Weights of a small GPT-style language model, trained from scratch on English Wikipedia.
Architecture: LayerNorm before each block, learned positions, biases.
Training: 149M tokens, 4725 steps.
Each number is 128 + 32 x the weight over its row's rms, rounded and kept within 0 to 255. Layers, rows and columns count from 0. Numbers have three digits each. The size before them is the row's rms in percent of the matrix's.

# down: layer 8 MLP down (transposed), 320x128, rms 0.19, rows 266-300, columns 0-127
# gate: layer 8 MLP gate, 320x128, rms 0.255, rows 267-301, columns 0-127
# up: layer 8 MLP up, 320x128, rms 0.243, rows 267-301, columns 0-127
down266 102:153094107154160219091113126099109083143098105169187100106103140143085129147149142102113108124122163112107180183162121129137138146095122144113160116146119162131168148110081104127087116124123153019155108083086131162123130077171123099192135159051126176172079138121089114173129145100089156131166127138131199090122152149164107114156094131174134117151198149120087150104110095189162107132148
gate267 096:182074121099128152105142149107045111198112108093102178160118164064157125176148090049182142111129178165156173152162120113109117117083161129124120086131162132163096129152064120187119135071097166117063110126157145121153164112181116122182155121097132129086125171135162106165097185116138126110076090124122093148093126149110145119073128126109140196196139139088147115135149121144107120110134
up267 096:159116096132137157117148162136108127096134114202149188117122077139055129128091110143192162150170060154138068152112110180102140059146126156143127132095097167161111111144116115104158132180110051126164124130131214123185149183126130172136090170105135077121120116113146118075141135097101139108096095164135097140089133146062144092169153143125127186132100179083120097111154134137094132083179
down267 098:161127176099191101134085097120103099134147090146102111176113142138149119100134128147174156086189074164104101100074091178126080174164171129131077100118189117172108116144133181130169105108126136103177124129110055076155093168178159125161149134119104109140058134135099138114121134104098182091169174095087153133141191099103112156119089079095096151141083093111123156173083115159120109147091
gate268 096:139174124138061052147151091151110141132118102133177146122134152067130125155173082115169097129193146085132151109074116153133043125108110141158098121080138157098109143134075131124088140194118139138137160113112063084115120169172094062145169130115121114160167168091116175140129154157087127125110125184152083111114105136084154102137177105164133108130130166115052169192135098161137157145080
up268 106:187117147089113125187135103141172111134097156122116134143072100136165229119129112145160131080123202139159102134138121143146116145184103108146158085143161126141164130149137072171076161164148087113148100151159096166095141118150151148131123111090123138104147094163157128117135041162194102127099109076133115088093123173085162101092172122105185176146173137088132084171137124144066084138164
down268 099:119064172126094128150146059151118107108115105130156144170154157187133104158100103107142116163145109148095146166181184131118139095105077146196079127174086193199113118045121162131162095120128144144113103096044129091136113166165121099112122131105112117202140145117144104071137128138105129171123149153119043167158143131084115139192115124132114126115149152104107096161105118110155178179114
gate269 082:134159154139107140097064123100104160091114100089134119146088190112108124128194107080153161118137160118125161108183125157121123129159089151175131156136147121113147165114200129098185154126144123160157124157155111141063104143147195150096102149099125080107160171152091099214072127121098133064186071137107180140179105102048106057148124157133151115162140097147099137111136150108107136114171
up269 084:091097153106143176160124125072114101135076111093143113135123133145122102138107159192106146115147090094105177164179099087089135114113161142091110155122198119107142152114061100115142126055117150175090140064121108105167120131101071099145137159163134141092135125105082181146119118153148098114111131183118091105182115144189240101069138111137132138144160152153193153131068145124083142137149
down269 096:188124122117136103142156122137112104139166064226153077141121112163123103127098125122110158140137127120111161138122149088138126122075119137131115184081185131132096115206081114110112119128096108167148087131131047080121110163194085085117108159174112144156111168114079112078118123120196158072154182110117123160135085115134164094179146133106084165100178169121138122126090156150187139136072
gate270 102:106167167171105111148221134122176115172115117068173127110073087126112170111068126117089138089073099143122138090173150101101103122125077123132064167093170073094139099129098080217156102142079112103170114131104136155135137177151122112130165114119130135144132143123123114144133032136108169139140159108141088137139080123121126193109111089122134146131083124110138105155095107135188114054123
up270 092:088167116145129119160132138086113129134118183146117151114097114143073116085079143157159117179154126117183113125120147163101093163129130195094039104126166145105070192132148151116189099138118130140093158076150106126146180101117127126111108138087134075173125195127090105172085083109155143156102078132103127151153077142122095189150179115093135156136180071074127168099161129141115187082124
down270 100:137148049137174199174060127164107161117101152182152125119136134106142140093134164132107160137136116126157121123093128084108134141082142142124146113134132109103144139117156095131126136104144130167118052127080170159156117000149099150128140117137038153087110130163170171147110126065150101144110188128144094128073175099116114109117209123112125158149109125081143103179101153163105140125165
gate271 103:148070173178091117121144102154102188145115176111158141138102143121100153126123082115136046117129108079157110167108133173071118124164128185151157097159142108153101124132167160157179140166088149114129094152140100130107063114112135129148168071039135136126141160117113126122197102119126164093065073109126104130147150130143090111146177117225064139163074125112109081140113174129115106149120
up271 098:097119162118188082148143152068108139196109115116061139148131157118066163132139142120102147146123163223095121117119101129149074127115141117154157094139103143096158072160077144105104152091047143157118180120116132148131153153159114141171083151056161180097134107125145128058153090127139127136185140178134140158143112136118180109104100114105092158130158176121134193180131089131195122125160
down271 100:150132122052154127132113126128124106102114063151149126135172121042118152099120121102122128147136102119088150144130211173192117146128095165184140137158131121166092128137109137150166178160159197121074107161082127210145134085146186132189132091144153104103181127134074134106192135166124094141112097151144146092140137128152116146102135119148084112104138140110148162076089034117088111165105
gate272 102:098089157060130123174141185145152117142176108109162142179173133164105103153110135141159122074131120106133137126107110100104133117123084146133120167090098129097122145103104176131126103134157194113128124120213071123147125105151117120168145140190126100183194191161119120129106160223128116113136081108099115099140091133152160090139106099162091097127072095096085135180134124185096090042105
up272 103:087114125072137122171098184164088135132105155139160183144128115133210101144121096088136152153090183152124135114122117091058091122125211099178120121045115133120148132108097099152084137146135119218142074127061165077130105099154143121149111142080107069074125112110094156088105136136125161144116128142139141158126141130182167115110139155156177124086197116126120103079126132100141174159156
down272 100:135146147123155141150126103115133067126116145109121113129119167169079072154091140091139136130079133165138147117134159065098151166091073081152153134161162103138195122107164138128178150111099122129087096118114134153094176193159094078081151122115107049201164147151048153131087114124128110115114074183070137141056154156150202110148123129108071128149115132110133135106107108136127079076124
gate273 104:154140112108157126160127165102108086049156118151113163103155120145130120123128048171082211123133133089115113157107088128162110175124066127137137127181145143109094143142142108158113087107166101160153069144100159101127133120141069104141192137147159166077107121163102125047174096174079124122099088161110125098064143126133159154084123116169125136189114140101087118114177092132133209123163
up273 103:046104105095098092150091098144106150168104099170130103113191117135115143151104044023175126109116116139144101183112135130126070094115130100079108099085143164141171096137113115045120138152112154135079116119156116153112193106178120085110118136161105119116108127113112128100109127135153097105125120133143142089092092140097162115151127147171064115072165138127142138114096187215184121127119
down273 103:113047156123153134133151136152126078121101122133107148120124185087099102178151157159100189170128090124093134155133150172111079103147125121138137116121128133150102161192138128169104063154136132133131124143159153125095076130127133121138078175127058112100112123147188119055123192123144191145097128145119180084211133218079157182079104117141154141148142093152101121154157090109110111091088
gate274 094:185128185138114140115157095108165132134106193094089128139205115068117173159097081119192088118190132129130137099115146087092181134150152043170064052152116121116076123167145144109055138105129091192106078140143112170121180153116142124126155113139140172152138113119156129018159142174146133150139148121123118122099127125097093135138151154124115081132127148128157161116106102153140142130123
up274 093:153135078129090131065157149104083183069109070132184021100090158073114126132158166201091152118159132116087149113110143161132125107141125086109139107128183143112110176147143112163142149186166112200164110155074092097129124116103097115094165162077129126159104137114139104128096156122097145131127072110156113131120156199119113147147152124149120173067133151118068073104135138101097108150112
down274 098:128145116152165163145169179093093042099151089074143091145137110108107146138136112130140080158165103155133138128161160134150153128143109139103117180079164192138118145113120117091139097125169102162101108149081158082084146080104099145076134084151129073082166117138135116178077131120100099154156164106111117094096064207097091080130118065131144117079139116117094146047145088146115090087096
gate275 085:146100133160141099163184182135117095103142125099146173146208154171115152135140077146174172119138126153118165170151103138091133138131109099155134146178058124053092190062130120186140112183114133099116110182148149094163159149094147077101103107118143136143145071123100123123102150133105108092134152094132125072202103128148117123124090190074063144129162086115098130168127152185109108127169
up275 084:190091128156111141123115149166119139167087146112083111104147145115095200086186075119159181134104172172119131089160112112120156063106094195143121134100139117146141153165112142155071117159100098119129170095135190130126179064117133084085194210105150189084083116065139146146124166133109140089138168124137107163142141156132095112132098188111084151119112118143119147100157167144125146120181
down275 089:100166063096141070102047146177123139098194094171135169148092172166142145100085154128122134088114117133134124117167139147046133167111203177105138092120092178122153038129116078066129129109138169098162140114142115102119103183130116105163107074131094156197118091105135178149150123119090165109126113146116158115118151120075114138135118117152177135134147108120090115091093110161152069128119
gate276 092:103155143136094077094135125169117140109083115081169108094144126145181134130121106162090112154144115173112160125122092147146173119142054151153090092082109169204149109123055113107086215102176061137136176137144144101113087120185155121129137138106129134116094123181068127167167129081120142079125136131093123053190101158145073184136170094096141148105119128115126082094123146117089132126155
up276 092:134142146170112186115077062101076184090100115141112137125078158114184126094132124130116137099119104183144119115180146111139118159137174196108148144113125057160095098078135158094082195158158146137068147143141154124046137084136091089136121098164110139096148132152135106205133142129167125175108110104095157109128059124156152189143137121073146143141094119131135157107130105137158064177157
down276 099:115123141141141144115167128126072194132151096109104102145085169142146071112120182080106072168115127090102094127098090086110172117065192100076133048119193135090065095103151147084148100142118108101137140150205146078108150121083152128079119090182079138095173175117104096114160109139143106127181107129128152155187159122153100123093125138121139103096188097078121147141147127114118130107142
gate277 114:148148176169158150167033066124161102171042120151125138157135096060093118164181138098089119086129102127166134139126125128186091123158137182102115141125186097077116070102157106124158098107110140101110135122103140153128198146174145112163134099144162096131116131133117173161140063080137108104159132092084135098137112104097074203155149110109118095171174155147090145155108139159160116124147
up277 107:141189152104111075198125147051108060155153119113123133112136088094154136108083113141117128134180144086094170146129142146133118117081088117131161094144112123129111100115194142154127059161108082133179149138127157118157079181105191104194165126100165141148120120108161150113122139161117078124102159121125198137136127183170134139062098117116135141134073132092122197170083157159133111148198
down277 106:095146167178163106103124173142117092169142120126096173129104160112160112158184182148094133124121139198166140140097083124144085136157121159077054125142145128127095077140146127133162108148112124137119091104117052111144190177124106182071133136193162156099144142096164165105118091124089072114118198115093116144128117104080137068117110071143125116108145166128179075132065100129137158116069
gate278 094:128098157140162128121137126148170079126130172156117132151097056163150121105142106117103107099150149140125142108167060153123087176138116153127131107135158139124122130133138147212113153146133096145205063147188135143059150203086180146139089132125143168152107106139011084168126072138131130145091141118118119053121082138142086089125129187097161145106102155155141104089167146145133124082122
up278 104:064189083135131104150106066130075161141097145136099120137164149078131090093128125138078149127152111143105110141169093111135126124136085027165154128163113123071140078134107130117134118126186139149149048164121144137181136110135157156123147131153152162120129100120167110129203123168133112053107161216189153142124140109143136099165180131092128119106088098162095206156120169132099115137136
down278 095:117097053159169163102115173079123177096136154128127088159177169148122124077133138115107133090162071104110158138091167153140125110150142113111209188107145104102129108147151108136156087122097155131063167135121118159185096132158131144109087168071203091134143117128149165133097122125148127126163144108138086102193099125120128102173127171102117123137131076105128091211099067181125171098184
gate279 102:107134152207070166066105120164133124135134150131100154185086097062115161059108085099091179165102089140186121205129129147127111143143119148133078108124186143122142108133154136073170180116090128108112135127108117116150126119172116136179137106106137150131091149123168107157140142147162156103182164128124162120077110073143089151170088117176147112097088182140118145163160121226100126119105
up279 101:163135084098089048171071147190119161087134146111150152051175153131132139132127124120152096104095103171164064155095150145079092135104174155121122175079154177164147113147143112132126127159111134131135158105118136194074103139140054103133118149173121070105099125100185179127049117101090098097169120085130194131131109150171150128101158153132153102133134153095164179157128150114121147150121
down279 106:162096117086143090151121092145115104088113101072115062173159120083131137075198123115149156166159162116155115161132102172169123181121141127098072188090094096152152127115126116147085085180118184114180133152061142175132125134101145122061120093168169171109104127136130134204155112134113076154128096168158071149164131145176130061116106153118109168142131069087147138091125128161151114143123
gate280 107:114143068163145064065115115163172106141117109128077128149122100155115135190104185174123112082129091155134191147089133097128085157150096155125128124107115141134167104135170113168081202114101140093137124195159138157126143153062111127131115135126163104109114123114143039113195140104092177116116139112081107074180128111159097119085045177114117096134110130063178131133157112149154135117150
up280 100:136123057076121149129164139130092171091053116092141100122121101121155137111109075090142133153104133142157169191044126183212131147145144135121176147120107202125135112098066096116038157087055119146118103085117139120151151124139173100135124160162144159140155135169120128125114101188136098130121159131153116134128075108161122131105117110168141122144143134133120167129136219091147176130075
down280 096:081105138098133141112109149155158140142143061102152127131129129149097063123115175160172123141082149146160115080144190130129108124172100120115082158107133142113149098104190096111191099129076157078156089133108079100145121112113189101108123037106145172093045151152150113125090148176121087169104109131124116137150163144229141125067116093118124140149119116155167111198127126153140161153171
gate281 085:129047128128170108140152181154116108144066161171138135125118089157121128135159184114101130064079118138147165124141139124150138083122178180155051185073132096108143137145114121132133097119164111104098143089173129123142117189089156098107119115142090114121118136148102157067083168122077141132114104103154166173078112170141125107145134112157051043159171146097203126147166119156153134118175
up281 091:118124155072151119130119077133144118137115187089136136095138081121138129122135131133089115070084159120125076147106086131100099110035092132105196163204115180097133162171083130170199126129170154128082102144128088121127154142152101142147041115168094120158164174141129131142055128089083153101088133088142168120122141138132090095134180174081123154136095109098116079154123143097165171122142
down281 085:179126125158172126188121118114163204142122150118113101100121193159063102176149152112156193175178083118151175121133152126141079107173120156118132046101131123152166119136114118154106095102141093162148132151170170120118124117170124174150173147039068089096114123114152122159151098140145068132153153084099112085141132128131120139161131135211143124153174139154109097134099073139098097111074
gate282 098:125140167148143136130127187153124052130114125094102114091116149072103116157188061150151092115138167152058135176139126074179110161145143171130121095095129076141101107131124143128116090092199125111094116113098144074148148124138103126140171073134162089099124088153115094175076155149123182117166144107156115145086188076195152060125143117143179147130140123159120133056089126133171131139181
up282 097:155148120135146135141137163168074113127123132156131129072107040138047127108131146105101111077157119215083117118193106081105111111167152152118123143112126153159071118077078115175143128164159119142154120133155138064105214132149096108115150109108132107098142157149152142145169155163158102197125169145091066121137184103094154142050137124136170177101085109106163115153127136108109112165137
down282 097:125128142081149074132115146138145114181133153095118162171135159101106142145126119104162168174152137154132131082153116073167137100183150150087152103149137075111095081104059121119105121165125128125105172153161094094107114155158108144161095118141069161188143156157134117110153075134125070126072123126142153133163093234153114207130123138127193182183105131103160170158086125155164084156086
gate283 105:099104097158134107147088154115156131209101178139139122119068155117121174097120127089109105104159129132145154102096152080063121093152135159120131170094156156080101151118040136150124159126157150166182168186117106138126196119110120119115120140074173101138192150082030152110121183093139140116112071159126121128074152126088074140173111120167162126158132167124107113160092109110155088110153
up283 105:171122095134164115080084103091140112151118151132163093146187118073115028182116166114142135081152063118168126086097090140136135158169107112119126114122127174156127121163112142125045096148179158135190164074111122081124142176113130078103117136099101096125158169114124117103122118136146182110125117121143107161163135173141173127123121076115165107103122198111151121209123115200166125080128
down283 106:180176128147098095066166155142171096083100127069130153110152167106088117109112150157172148154147143098066138131155154112163142112139097064115090133146123075161123154178169082112128122163092142079144141182128109124128112169133107126172111136148071151156117094175194176098097099142125104133169119099118112120179101046088111128153097147160105110205118096145152132096082107051097121087138
gate284 102:141107071136130107126119098143076129067060200166142146140186091103134118131125128138164152063124103134095111162088144136080073061113137119172160150137172132097088133128166118113158191133149149145069173121116131114082123104118183186207164081122151146085163138185097170131130123082206135135156103155108150143116142113059131148135115143145131120160084157156123085109119121186136131106143
up284 098:114112141157132087124144112097168116164128111162115158145117119072126108155141119092095101108110133054066105170152112062132104123141139081100071111131167137148112156197144169169098148137135169145114114158072137052143152180179115125061150134104110079160117146076217175144138176120164125194152143105156068162114131108134111146158154131175120169114172104160158110150123155078121171126162
down284 099:102045105092061186099127139143105166106165109137085096177139196146130112070120079161137112139142112167149098177127138180063154111138062102105105177154087128152207155110077127124195083164111147164129095113073174129095108130128133114106165128152125158109099141117121123177167119088108138114111107113106153161160125134143075157159145138110139087199084088097136135143129134114120104123067
gate285 092:158103125139178128127090147123145119163167140100137141156124106085121117114127138140101153093053175126158138178156144073098189106153152126137095103049123154112133158137209156161114128135118126148116110128184110135127132172153150147074090074131126156179103142162107100153175098166200140126144179166129156092125067051117159099106141100151130149176105178087184154151113205152165097114152
up285 097:075117086139177123165085114152152151110095112097159110039119106119151143100157120193140137106060113126096119136154118101111095109094126152109109169136078112156083200098149080097147185144145149099136152170128069149122172138043122109091155146094178121190141142188105155129094147159116132142127120125132147161144099161170087087123091091143118143199113099128072144101135159129101106187178
down285 097:202081122135117095153192130152113099144137118154133141149103062152090074077161129130144115149061192167122129119103143150125126157124140115136193118083132111194117161145144138065163084112118134173121107217096100102131112185123083150088141136149106149142148169107147129137158131129104182164187146145158141160093073164067148039133147135173151170125143144122110129131107144106183097116147
gate286 096:063135109188124136094088145140155116147093124122171186155075138130131150130135099119152133168155091097129133113152165116113135140116151184136108056146141124159192147161130143136129203110152102134120119098105179107144062130198184087140091108128100133181150181137130138178100140058109149123121100161160091095173154109122112115078184146097158136166051089086116097093133147093165075156092
up286 099:147165024138126093120136097109132122151166160157138117138125153141142080107156121147128113139129154156183162137173122119140129082116112138135079140108145069101067080022145118101170071118172120124146091133118137141156067086105123076132156184160133121152104191056131164136156070167144143119047123149151112109088127144096122125146109112181141087163122150174180112121159136160133154126086
down286 093:101157151103221143094127092104076128146138084047129146087068147084106202187151143084089118111126140050158096148153069120135094137120138110129124105138118093160117143137175153103130125188105092137175149096158074172118164146123116140096083152118134130040163151152106149129078107102134167152126170122109204149143109143100140112142148115125162111073156178162080100103126137115126126110121
gate287 099:118094090140106129080128117121139154075146161102179166167195166166155164168117119143106126134177152078132173127163083117145117101101120059103142105106123131091149119131077126085153125104075111094065082116067137143123167161153102057112111116105130148160110145152127133135130091137113161130214065095145105085151170126049095140136130129123136127179123173149112175118130198079149138120192
up287 099:141078125128138156150080095151102105142199146131135124136108069109179093153125196094129011094121135109140079101124076157130096101147140110126131128096085163093121152104080071149128127160141161095132077088094172135158175183106149119111059157136126109156156120164130100099135121120081114148112129170125103058117142141106087096097152147121178081114163170154070113162183163141163133148143
down287 095:074110127084192193120099183119150131048103154141063032180102109079135137163134106182100153151065087090120127066143079147117100138180104145118114182124185068124100093112120146088158135124080142129064146151091132157094130144132109089156122115127172159082109136169113163122150111089137125156149145144106159128148117143131148113152114130120127138130128172126201115136067131132101130178144
gate288 096:108150130171133131131166169149144139181164134104147125174051082063162086137102091114115163093154076141142157090159106088162110154103134137147164059125133082180137089142114123144096107108114083142144086162114175148164131171135119130172106147068141127052150127094090129129141124103069179145071149084154096123194139209133128101164093124159148138143077151152170137119147106118181169144157
up288 099:172103069156096150107107152162129177179145151103094134182142097176045126124139195166086137132092099116121085096094133154111136105121168130136113142156123062094115133090125109130139109091140150203170111122131143119120081134121112113151142087130139160174098083160100119150186051046149141154146156132188168125120119105094132045144117153133178126145171073123111106145124140059104108115135
down288 103:120085184070156110125131097124088071150094127090154126085100170113171065122140128175170097143061177182106146103155112118174146058079107140156070136127123120116127159158139111162076132102106137166132111075077148067129073111171160139130117128118129078143160115109122104158094103123125141155085106147159164099112171171091074184134107111109110107122184150097102140155121173092177111066135
gate289 092:166166135114123136128132153179184123124092120124090130080148148107121149161094089169085082085139156129122183121152136129167165125111158114140204182143137117079126140084145141117105068154098131175189141127183109159120100106051120165128167106114139177121185157151153175095117138126118085172081118075038155142110069158089069129129133098155140112144099072123178154142155103178140122126131
up289 094:087178170154136152144085140182124044132099073098087114166089113103145098109052127150136117119127153096107088111120126093119145066156113131148106131147111118150089152102098098121144117065100127113158091119124218140121173157180096139128164078105063111128168147140115140145137164090147165132156122073159100131147160133129130114152140132186149136163126062163160113132196167187205095148133
down289 095:066101132081141123155136063124095120121164094177151109141111151137091096123108098095126064137121155152106182167142170150124145134196077127182139077137103120153140099128120103128115152081184115156099195133085158108135196162134116130052175143176112075144113105125140064093130119084077066081126126127074148128083136088105131057180131097176098125131115124095114126146115151133089101120139
gate290 099:128150124150169108164143097170109137155089135081123090165133114150085159116161152098135126082123068107139093152138146083099072133122161118206149145076150122089140149181124116120090123165099153118131173126148133071166099184165161143117149123114085063104086136142156108151101117147136135159125144122127156130146137169092126143130048109151159132179156172054100106164086154096127133005080
up290 103:130155129191140144146141076092172098119153098103130081104102148138171127158154131140136186183106168132143099117043105157132083103105124097088129120106102125136119129121067143153209174136149110159108116147103151114107166158072088164148181091108196132126178097159121127128062139127088156086095124117142170121152144138172132098136069125161162140104185071110154134121167071182172119132189
down290 100:157191131163141115086198151066167128073163157097100112131161148153134143095127157132095157104178102118124121050120073132179153149129088100070133222114110098061137135136137123124123121154129100124097089137188178165095163147108128169120137150147151161102169091093186122155163186130140170125113112129150091127117101122133092119099127176082163136123218111134113168131168100087133107131150
gate291 087:090112040068142080135163134147162055146127107144157126172134137099180143182148084129116180080072114103089106093163109092119172158123145118130149133169120151117112067103121102119194117076134148087139131162103122110165096190126118124106126078127110128122192168078143127111148093170082135058132100121100117142139140150104134104112077136122131139093106144084144190106215160094138142087137
up291 095:163100156163131097102140139101086139082141133121018120131097163160128076160072167075128110170116165120087163127113160133120137131200132131112128117108119137113088129144137176141107107139121150142122125181142092135115182098074087196141121137164149127153117119202108139117110140143142044155140127057108150179131105158158119118159093080084100131169080142128138134160060123063149143075088
down291 089:128101124176139155146122163102129156095175141111112090144117100119103130134100125127206213170153158135091153170134065133089088105105081110034140176107104145068084104155094133152081165113133105128072138113179153163084142095118169169118105135103154112158084159141129093115080149167157115188126086101092129095117114116169110145146106056164108114133135107108100214126120076143137118131111
gate292 097:169111155136079116086099124080081133188126169100172119111088120114143127145153110164144136145110107146143131105099080142136153155125152074104099050115129133139138149145175085124173099177121113172116090099166111080091157145208202122210202141079177170109147101219099145084141077107136107162081107145144097095121131142132168178130100109138111129117134082167149129114114127118099115144129
up292 091:116142143145150130089158155072112122118162119098143108106139126150101150132120103144159184094169107127151102137127182116140143112153094108109050122147133122150119154084183076152117127152142189178126123152121097173127105026086134123128038144124166163122056140185141152126091162157068104066096115085065101131181085127112120125161115142104146121112123191102177117151123083144122129159194
down292 092:171062131139128139126136050139140124151178111165111160118143151141095106141122151112134136134114117176116103118160119115175094130105143151152124093101130077160189133108147183111119184138108084112101153175146121154128137212158094139040112144098086088166102125129137147143155127119084199166056122117072168148132125155094106147145148169120150141107076104090087101131114167031152098156072
gate293 106:124122133158078162152124198172104146159135130132165181121174190090102138148137125158157160152210155123146120079166092096157106112165137113154091111159120072146082175081157146033114168102119078155109118102119065107168134135116099176140136081062182157148127124068123152128119158140119177117097116160088164098156137129172089112149170123193094114135133111128136104137072108108114110142098
up293 109:083082148128099137209163116125136189158154127148069089202121163203155154139081100093097127090156122117095153076166137104167167134143139141145125102145081141107160179118125101108144099114150114143114171120179139138126116165212128193106073145109113102156102128183091080120122120067148122148105123138176158147139092093155148101062088123117112074142079131117192094104120107113107148144130
down293 103:162199172066163097129092099194116107086158136149099146123114145089149128188118130138098110152106154104173119145109084167087136160161126096090127071143107115129131099116150161099156164137166143117164144216156162119145116113140119116195127090103132142078085147081132133103182114141095166077121101072139084074170175112162127128135103158192101168130128136169121098129188179098090180115115
gate294 102:141133084026113112133153082144135151120105152157147136131191120098111038170118093060134111105180153128106120096157089076120085130134082119129157088119124131124078093098108157151106138128136128127139165154140146129075129126158119127135120131123121118120163201077163065099151138117163164136119144193106143131173135113122106140102093179162153140175078169223109107133098121063067106103133
up294 109:132146128090106132125103090130120125158057185150145155132172169108158052161144138091091109116106155094153126113098106127137133073141087108169095127101170110113116114144186144167141111097183106092109185144046149097137119078080138083190140134167138120064133179160098147122081104141110133170134173174065110107204164181154139104171119170105126110137128098147163178119145145117078116111108
down294 113:138135118078124150135082099138129192142127120070124135162134092113125108155107171164177171107080102113195125152171083132063178122093116118183115129152096173089131162096145155090108152163094127198188129119112156098156094127159139101123104157109103096133120097123103150095103030100137131106096144084132136120111146139080141128161188129107136106164070070153033165121105140081143112146148
gate295 087:142170135118147110113099129188126119087157103110199150149102077144119154087175088164129188130148113122153112045164103117121145181216151140114177108135118074125139137188132087122161164139199117170149155108152143067061116129171178112084134131160161139096143072144116098133119098141115167066122091154120151164097170093097171141124128181184101130104111130128146143109114103114132089172152
up295 090:053142141150133135120114115133153149117169152141123114133076091155102129129126100122115123170105137110152109132038157137198137116115141096125162070119128084184142106127106132139131100176148157202096115114150140128111080098092100147122149141109093113137145085152121128129087200113191081109107167141173135125154133082149053117118107124021128132115137181140163168180074113079142102171061
down295 090:126088177107117102197128147140175131136159192125073162056142169158115155146118085168136154173144161151136125129106217146150112089102132174167109132150123144092130114063135124138119128117127080130200133060147130193149138125148110188155129130144075074095108150178126148134178153138166121133126106111139139117076109154096106113203140090177110091099122183116067136154160148138159120104171
gate296 099:156136105134089149071096173085115175054151178120152160161165101114133126109121146122097119115124138142138119203121113142112073179131166155119099147176114115182136163116102118169167167144143188099159073059140130148168152127141137093191076046148141166061083134137121109130162140165133105104100098163137140085110103133123107149104162189109154204078130141126083095167143123108090106138120
up296 094:096146115118113148142059138152133101185184143123129128108109126132117169068149127136148128144129100171152081138140126201064047071153087124079117135103062091067117191151154171172134084121122135157090120116187151135162143153195134134152119117134118128104185144128143156162076064167128118143159120155147138059127121151113086121122135162163158162147120174122075169145128155059140145093129
down296 097:145162126123155113113145078139110100123106134098131112164111171117075113120118101114126112131146157208214149100145128131159159107092126085165102183127222104175135109118133101103072178152143115159146175091088155164136159173117119128053153109091140129132127148160150165149108125156046106183149138167109133140144157178108163088122191161098136083137129132073119064129186090161091128113146
gate297 120:112133070056063123131189110101148101157127120133186171171096144090075182113162121193133120140171149142144135093155105130125147142163128153120120107128146188076171105049123100111150111093134163145110165091137091106182114191165144062108147118151133149102190150095128142140166099101121163074140111151094070125123125157075172130116132181093122136081084135126136148089183138153165137146158
up297 133:151165178163173122115113142132134177084160151123051109103144170137170099132091144095104111150133132098107136204141138150147125138103123123083143133119140094137093137131133133138098157197114127106107083178131128209083193061110166196106135111104114104094056154190111125127124193117113102166153167124133123117088138081178127124138134051154098090099128108114128122148069105148162160071095
down297 087:121169145137124093127097152139098118110144159133133130116111143140084130217095180140080101137088141069114107151163161139099084089101066150118116050146119119153108126143077140135091158116136107108115127166115153140100147074116161150161129170091056091103102066115094141103076127171102065157113134131134128123089098000141133109127103080148096090153088106133117113130083104104102106129124
gate298 101:163127082168117115106108146142112165233123156164121175084157079109167117125194154116087144064104165083088124174145088102176161111085092085175151089094139129116109046125108162129111112107167136109118156154143125093089114128105114081141147093167142178167138084130179121151163200105152200150091159104150104110141147098150103126171155163159100125147148154102131122142147133121147079155100
up298 102:184079147125082088155098074174062135096113069159112136106123180116174154086139079154128125145099107094118133111179162122102120150154070149174091129175151108130138179098084167083157094176164121171088099140164135114137127106151193131159098109163150087128151148130097131068136126091125101103091192142138129125150121153152090131139157128164073142118123159133092233171101102154132086148141
down298 099:154128105127098145119120160162084108120073154106184114147121120081117125120185119167141132090155045132122107163115048139089092093121113140072134136093097098145155153123111111128120102090037129104148101090088174095101187123088114160103097165089087125112079165178145175083034128131127142170116118136112117108149087139140162118113128184083090175130106097167134166155127120128160098187121
gate299 090:133102139134121166104085114111153128110101177156116147081147104104143098130152084110068138076133102101133148144106126102148104099123172139113172082140117159174053081124176168159095089155203154145152127134154080120141141133064153068178148158190132166170088083059150106128137088164117123109102129119191131100085111174128088175114168085194162146138127093103162101074122144160101125150110
up299 097:096137126088178185129130116103168117166151171117168157160101147085159149114228111128145048140062098140116144101118152118077123144115163132149131071116155159159129109165136154121111138040092125143106174121105125160142084162149089080163074111135074130148102140154192140155060154150132121125161122089129108086100138119097109122151152092158140143140199136154180136148149205142135092124158
down299 096:120149185097133089107069072152137136080107199106118111068146180136125059129103196134111114079109142093164109085111131165147064153114136140128181088132158107103109121119155115136128140125173069078158187132163131110178142114120160118116132139101116119091164111116146136094143145156141124098109155136142039110120125041146098129152176139147189094179114117164126135119176169108119210123123
gate300 099:141109144135087149096109156165136117176185188224150146156111152155112111102102117106106148110129121084129162100100155095178114136082141158124144140138178099102121098156149105107137140138090125241065142158135146164106041166120077097132133111122150140148110104106098122178100113059056120164117144170146134078169082146139112146099145176124086096168081150156121124117145123110154143075108
up300 103:097100099131053178100097173085125146134129087114154148160093150145165136149119159131126104084109118172154154098111126115091174163090153083088144102163129050054153145158125132128052178132086123100146152136189165140129071098126135112146161103159109112129125155203136099141116153168073146161113109130089137138130083095102136166153131126166127046117147217166133116156155144137123116187103
down300 097:099120107101097132189141090165119099092152119098149119176142168112131160092157072112147152113113096099123118118129145111172129114128088170137130100133111134154141148120105082134199137141155202162115081100089147164091096117089122148117158115182181173055146156095169180061118110128143033135113117150127134170113066136143130095207128133132146109083087132154167118129127185200144120121074
gate301 103:106098110103100129123116134156080125100187163164127129091103121091085117177135030154134124122149080167104114088165088142118132138073111074149155132140125114127167197124105100132098132132092133120163143109174147082170146139139180151145121143171116121110120159167087101087126153192133169143090098138096126142082169113123099079160138160070138169122090168149164141140027201156186153138131
up301 103:126179159133157152165148127090140124176058090138118161107131085056116107123094099115160187158169102127169162104163185133132150096123102119128118111093100088137107173129114094185166110099141125131144148100141084101103135128128167064156172165123040100143072164149125160154107077115134120091092069148178174088142150154139196140151169079092160125150111123093104123127087098159146162099076